Weights of a small transformer language model: vocabulary 8128, rotary positions.
Each number is 500 + 50 x the weight over its row's rms, rounded and kept within 0 to 999. Layers, rows and columns count from 0. Numbers have three digits each. The size before them is the row's rms in percent of the matrix's.

# layer 7 attention key, 128x160, rms 0.0695, rows 40-63, columns 0-79
059:577463503567543455545497460496499455552503511480448545456517553569552543451490426598539488490434472509445541401556498492504527495440515563539467453454525491587471496514446470613494567540520491556482486582477543459528481538498505439580503565
042:481551550537545565485558453419523479503532568552444462517454501499575644414411524464510476506529517540433511426502461499599445464495480478487536462428489571554576476569547409496482471418443590481519462537511516525433423490548517481604525462
054:443520495463498551440481497405483474513530543529481526553434444482488642389478537437550570514504534518585406535456464536536484552500440476507553505395450526521525525509602508456524452497476518441548528445591540499503489431539494515645524448
081:487515474399464482478444541551522564477525488521550492535473465406461408577566531444478487524535467512567481522491524436451472522572497459451499504515481443390489477472559594453508481434457426523489548360489493498543576499499473532429486463
077:466467415553526559512494527494505510520512534498487523549490510579449483596487546468564505524533448460496518444524512577531444579551534541514462561578417484510447555634486441459472374482559556518474497494530568484498543429463517471631557506
075:493586481522484437472526459525541552512558539481548512523497520457504442623557447538470456477490485529539550488529531423479568386513560464502472526493501433514455457472459452528443564500435391552505468476429450499557583529540501398560514592
108:541484599559479423470374470625463486557525439439468543416536527490507464427539511595399475510433532422470488501518460492447603547457485468478503458443546459507503506499478564586480583472474439506526568474481504462579518543526432491412509509
078:432488446485455461494581402527389513484424485556525502620540437447470568434505470489568547539459534572612353574508498496483506559585471498558494578561498460528463500481568498469538434541459403447526421484469523485471521442505495529520561468
090:511541592529502457466456509563499512469452450493483530478453530509525482294465480511401456500529506468491518561471465525474505509498428506449505438475559491546580560461463489569532570485512425461516527524522488503545475530570481468408561503
145:539503553562487517516491473454535505475609501465515512509499551487513514629505478461449456566515498563445542496501500433460543338411454480433525522426442464542519472522461424483448562466460528482544433499463426519551470533549527438567535531
159:511466576475482525489345519481581420513545438463486479305525496508520484562514588565447498501478497434431515402494458503507542575415536454487542433380471581445481467511539560469519542485444664523478522479569503478500462515445438536447433477
162:517579435468480527461550574427592522517475486513556522495438491545486475514470458526517536394559484502508585531453546499602583434512497499524514501533509583520501487393435445569503493479546478543482532523511475545509543460470512469581458636
158:482542550492473488508466505487573466472498497462442467553492467469536534507505599438468512554618497549483537518506453475477475559523459506455507576449511424575528584528390516519510589565456504477502558536514505482524464555458545531430426488
170:408590445396504504561490479610536508377423444522537506412482517529500436552514448526485484585473466486530586467504494473505436445505543505526491441559477427575466583472537440449567574520477585545421488507533499505521440564480473485496555476
162:489470539486476473592523537480416512559525465615508518500479501533409573406469511532502529554402526500447511567491432468495468517468525504492502409650592516553498531538401490560454461485456550487443561493492461517569495536514576431476592493
159:420448428531456576516512542589483485553542592418490449559493500547396499478516484475454500413527511504468522514476415532544509418469524561561490380552557569494482488496587507408478587504451500419477555522517495515549459564494514521384590425
163:496530582522483452539549522441554446487513494595549557571542394518516453671500496580471471482489490499644481419486539557532437545498481422569501445582535547397515504500490454423512493577358514542507564516561395509487512456460517561441437484
168:507425568493497443656486502384473458460525469553483492425516423502434521468486604473470544521518500494522476510508476359447427349472506481504477576555443562515576487527562531499593418458506445480527417488512565502546558467472486446442490636
176:493510612388493514455454532461486497460515505492468550479548484461432433393452512545522524526577472461462581462497518465523431386542509532526529521466541519514539460401457393479413663521525515495457527502430478497484583543570542509441495517
168:520497390590491476527514531483527492475494532476453449504515454533650475343516437485534491420598539564538458522547498637507577477474460491537518501608514512467506515568463524473532521466482408468493542514491519535517520466402504516527554497
172:462538541414472516597520500510488458470506474519459516435487490517520425509435362485503578473463486526423537456486509486578463383585501544539521496478481432492486510571469516420600532473462491471627512522510570507547471420494525446429541458
166:581541515471450475545440507538483517560566420424512478514546524521515558522494524420526447514468497510521475502477518482530565579436553528467487509572461480506524483383504503482534424453475469488480522531480471555472496606518513516503585466
168:463482483474500521529501544559491535512545543556536486530527582474562530470520633470521496567558536563479581526473500500529520568447454492527493523585449601448509564505457474512532527546454506529440442497501542505432440475570479436488490502
165:522367560448552471538486544534469527493428534389470441617513468499525416515483448589538597536501423455479545489529468517553541492520430503572490589418592580476535494513542525484474446484520493416442448490496508475532458543477425471555573579
# layer 7 attention query, 128x160, rms 0.0707, rows 41-63, columns 0-79
092:448440475525472544466501495519408509580512386485457582510483549543541517480481523490559547541513471574472409445567509560566456504549312548491469480432465576452490443515532485539522473303487556529534606463541545469525474466553544538529567486
062:461511493503429504483469507508420523584516463515469562543427524533535560421502496460522560544451508568444344456543500503504483477477372556532485446375468543409484442483582487553534501349543578532538576473544571494523463485532512572589516486
054:562499525465420472554472507590422536468485539525541478458473447472491453518568496521463455522477491477580523551476522382468508393506576492494509516524568404430478517423477557451543503553535497547456415447400488523446515552504443565389385456
103:484573495544538484455502477538566511457520640461554456538507441479448484536476489468438506494512476409509569489411519549514524456498617434509465493605472437530483570533452416481469437608520459462500452541505524502484516531469526443559529522
068:520666577495495481531512484452567492420555562504519430469377552459461560456441471559420492476515504571529568564512447344467593460462617423528548476438567431540489515468517539527511535529435488512478460493534463509414534544508443528453459519
090:612529622494452531518501470493552533470518541465511432508455463474479548459490547496459392497520518490463570595470474410433568481551649459509499489455490473548532594575511482468550524562480477545476496517503549508484485508515418535477438442
094:483413406492514525549537446517424548500416406500520533609587461501458561523523490463547509508490453617533396509507497620523449489543387515461478448517517611473466434437544487527543466447498482446518568459505469459506467420526616579513611524
088:495592601521467543480502508468539445556578428481449495494444614492528525434438488510445505505496558524543505490556555452475535527532372500494522492479500487507551493566524523592457517381497565560534476438581526483553433490545472477435563520
126:386555562456536512415501463398526462560519508468512466533487507457476539518451480469469563524472556454541421507439558497488605397484488452517526511565503447584538493523481488493424510531465469516544387503566432535499405533468576478499531540
147:426458498468521500482383601474494486492527424540524527344497543515522391533480536561512529529562502440425453459557454425529516615430507568489554540388448509598496451508531561440456525484476542535492431543477540557491500535410446436499440490
150:506620448529526491542576536522531546441511515488543509507537500480436495456449379531430574436480513517544501471497476571552471534489448470483487441579538451383494463449484590541472427494545505376441546493543398530434531464496495494586536607
153:504451459471551507491464459539482440515518488526485487518488514569514425513579480454502520483471520487523579403575574461457474518467427501529526539497532402495601565440521431467543559490460492493554482467422571533457401510483458451410524528
157:424481467491527505688503451595585466419496468532555547450558526509525541542542476564458440591479493482550533482584504463487479499525530466533543499479565475608412470475633430545487570503554547543490422491474505410477558571530499477469541457
162:578449440484459451508584475541534460561524583506443495482515517515504555436491459497562541444433520531447507481499487552513395563429422462541424458558584552546510524568441481477442474533449566442473473503571468479516522507523435490476481489
156:454424411502414495499484514465469406457506564467417469603436507557478461494477602534490495434530459542542537519556616545474558494447513531507409397454566525422450522568520497406468504462461525575535472534455457564430592588575474526453533442
143:567525445533480464522477492487424498480492544636489616566538441470588369506569477519510551468500500544405544471519502554511411519541549484543593472537484475468590514485463527421458514534410554468470557483449457384475493502455474470485475532
166:380496565536480428517483518456559494538544535510513488483565511506500542495508524441499493441480526475467544477475575588479434467458551560543587477519475570578505507527555499524521469465535432578517442481606519499529521497462386466537524530
168:527558625438480481414591622513469554485547524465487518418497509538506498523505482570529488514595491521542522456548390546517458428481428510462505511528494527481544452428450360432485564479470377480443463485377441565490466524525417528462525444
170:494432457613575444456532564571504449570474513503488483398458456507555533441517507493454549557456452634512538483569585574484552429568502479567504604582569512521418558536483558571613506518497489477482588506512496624497542474545594516518516481
170:429530562443548477585486561494479467499439483377513542534456523554500479439582513470507557412457475408449526487535563375521339433496458430556474435449490436534469514588394477396593479506512495497540458507483448528480508526477530543513530420
165:450424454455403542473465491494538574548499462465545536494546556534488527458428424496461476515452560633464471444599429472483525569533571426503463528479466516480573491407564405457512483410541508501468481492511533571485447522527469577487520498
163:537416560520460504559492548580480464479526582552444492514514546436534488507562457502570485544495552581467504541497485450557523529464530511595429434456457470495528619439474494512448500473486495456434464488520541554490477481541448392458526494
163:463481559555500510432521458546512568497478481463479515524497535496539559559506457560569586406532515444577475508460466398504538525431532496403520489521504462419501492521487513502426518403523518454454438413568483529510504547498552536445567536
# layer 7 attention value, 128x160, rms 0.121, rows 0-16, columns 0-79
122:557514385432538504442511659474518530478473469453503489489577492454373509476608492579508527629454566530456511434487536511503517487492462498506373557501523471492507455532492437501490521532592480507456413535521487513423497465531492515500546488
134:501455467518513529499505455490503572564571519511499537385510432480475464498497453597515526499539527454499493517495432500534549502470511465454481445443439482491368446517497428562599418572462396506471537578423481519490515545526574600445566572
116:542447487505484392593569498515511473447616510544590486433512486519502511513374513512438478481474467458513515411535517463488565504465426531453545518574532529515476527475482520498436454469474413403531575512484485569528507460475513488509436551
142:519488497475418557522419468538468510472549686387500552454525585509528533504511525526427534570491530558531501486654461528474475503540531428569441512516434510499436571461541439514385491544473480463594534453469508571555512355428492452507484484
125:545573546516449510503522596573490415490531479415483544490505497441545523507529485535473522552565591492539465499682607481474508534430534413493445475567409565534485506446619484541446530575519478489560616521451476668478496489390514517462502460
136:495502492558552487514482534547358438501502534483592479564455410562507440509341493417474514550474459486489474531501538480497499472566522461600520422465454577493530539439504472524496499483476488504502532441491483504504418510384517501438409428
124:617412496490487471549536507564578456505496532459539480465473495518548475461453493488526504643613381519511468506359483496491487484528503424523463484510424527436482475440512499435521473515515510493514575425465556464448315465516547552487470558
128:458501584540549447388462516430473536564477549511514447481486455513471512445582426633497519473547438521528569527447487485487433482509501493481494493517441460491521511546468460488612488509502567447525514510478466502434349545452453400487525528
140:491512481528559634414475394528487475523497493473438487510560499531548523522498540586464526472531505515539539538385485461463430485507503460478586458479548422464524454478513528542591492597493483495528469592445535589391518466514603513501468561
120:521516470471417540502521518423435520466480525460431449487535490425515487615486522491458460411500490504461544492575457495481445511595502557562567490507603500515455586507487569459576479523495563516533409472508438449532455517510481512519492581
120:493475501484436562513518553508540458471471565407457489517487475378504473452551472446485455586490517479570493543504521444502502502547492378478547582499489425585497553488455536539501447473531497465491508534604467429422555494482684476407524597
140:507478444465511634517532581481492475443626512490551579486529450527397451444495410458602416506564394526490446495561464472489567505459517379479532506516458475537507472491542560457540491487465590464503502511414472464548423566567478549495491512
113:583525567496469461443488588531516568560425529468593454461519534580501481572574498472519498558498495513499520459487418431512546451499539510544521468506502537466529494536386497527576469511453440486545502463451417475587457491444501593473459608
122:422516444423492589509485360482529440424482490534502545489536549536502454442486467430421500485508475459453516559502391434510536531417508514488497540442499494531509399467570499426524410539484434562534559565479537492553447519532495530509386464
139:485491498419469441427458412514515502435450541575536513506477469464556490463610390495539460513518498490437466528526465507493507458545480600460472487533573460467489535552482480447489537468483493467473484459568538532551493521490592560461472577
126:446530516522522522519560427457426438528556551510499511525463535576452546421619575636498422524551494550471535460433554473522510509550508556460583528473525521534568451524473582431538478455534556489350504508510541536546479405582485407617464469
138:506487481579493517539414626442587520535434498563449547549431466432515426457473493531551488485476592512511481580497583473499468520484494511563510508483490519573523473454589460406413508497457477621505511519577503509505416571481495494464537500
# layer 7 attention output (transposed), 128x160, rms 0.127, rows 0-16, columns 0-79
125:440518523524414438517467473573571448542472569576454527500468436502500474406534536551595581443444496513503515543479511562431492437480457516548520463553495467482546480519516473538415535485485528457469521619542386506501467525498585426516518482
136:585514442443494525492485531531523566488537429495528623514482484563464556455567458487479483485458451497527591521486444522435507528633464481481489494493506611449636509506460461508403527523449471513501474534546613520530540555439429507437547573
119:506480563492582574516517551433533467563493515465499486478523480482477491570506408513552435500425617527513425533443519439500430535504478467433467556450530532513487411347377536380605485504516434568418465492486599488557402480543483519519474494
147:484461490468627574517599445511364489452496448568534520421553434481573460526592517463495552469504513529560535519424494501472546506482427494558483400446427586526418457485517503487501521423406524480571524544526471561544542461552576652511474577
126:474473489477495535472535483561501513563504475570508483516551443594482447516546490487452428509443491493500618476497413533493472479501441435455474512408502598575473472495498544431454481539431556410527558490516531480455541455503562549503492574
138:468553562330571578489519565552447447480442372514515506504458482511524507477495499592427478436541554539507456534495479499483502576486469503431507528470467534456444507492453511596506516550459523494517487398524494512543517526489470441593530442
130:474562529562493428544532528536475632511491463436495483492519362493545558492379451547432540529576552505497504479620522512544528513464491547609487397483518513516533556468481429479534486435415568524515394473431498470470508529531471496601457458
120:579501489487377527495535402486449550520488547507532533493449526572500415428426565488536558565461445538478469525519515505482470501509490650493475633503521504452510611509486424557482482544455542545528406568562506514449486574477486608439549510
140:534493501379455443523509553422452635506489526533519478521448455578488493452460465499473423541554533465468516537519452543522500480476461546622524491425488537468465529529518473426345529526520484585513546492484447518472447499532485486419386472
123:477585386494459532468433466491496445411508518564467516513419629437464391495587468512480483549556478501491468613515625490443505527407494523463515510520468591550494517487491433540526515532485523439510625537411463570523539448488487488525509481
117:486488417487503458481547466404427544632547567519527421451519539512581482501467508560474466504536430517408614492518559470379502534475502486464484435537525546524381478536482422495484468582527467406564441519567456485518502559541503498457530494
146:420493467527360497554448450649532570568463457533421558537510502507519463547514510504450515441493466539531565491573447441478481553592501537513499497479505573450536373536455512531509472458507435498553562474459430481488512480522470418605490556
119:527550580431467454536401507496501555425527589557529474511451501526530507353551459472405589527531504453526444582439608478474533512477529564445447457390533529464490498444493383527540528535480513465525390522411547516500427528476600519549497472
121:570466545489549498549440493552479538515516518496462519452521536496408490481526460451516394478489535495539562476466584539537505442584456548387526445428464440477486551578422517490526423423522420460471526507534440536504483493483463395616459561
149:533637460669493454553494451427431414499501468389436521473497581478494502462570558505433487530514423473432558426454504409513568495550450553463503432560465507414510526484573447493557482521495492506509494532589485505479516486502481561493463528
131:511476490487525588446341507362478582554462494450465500502528429366507453530461528438488637520493468523452452551553407570474512502483634435439510568533567483519477541538501563439585445490424443528496516466548504533464608486510456498479470527
148:564466475462499444493560498634511465479465553520490473573497484517369570575452507555566432461523485478409468450498552504493482518490472530407479582487447486605474504561487548503576500409522454441589545452459546513490472470478446549479558562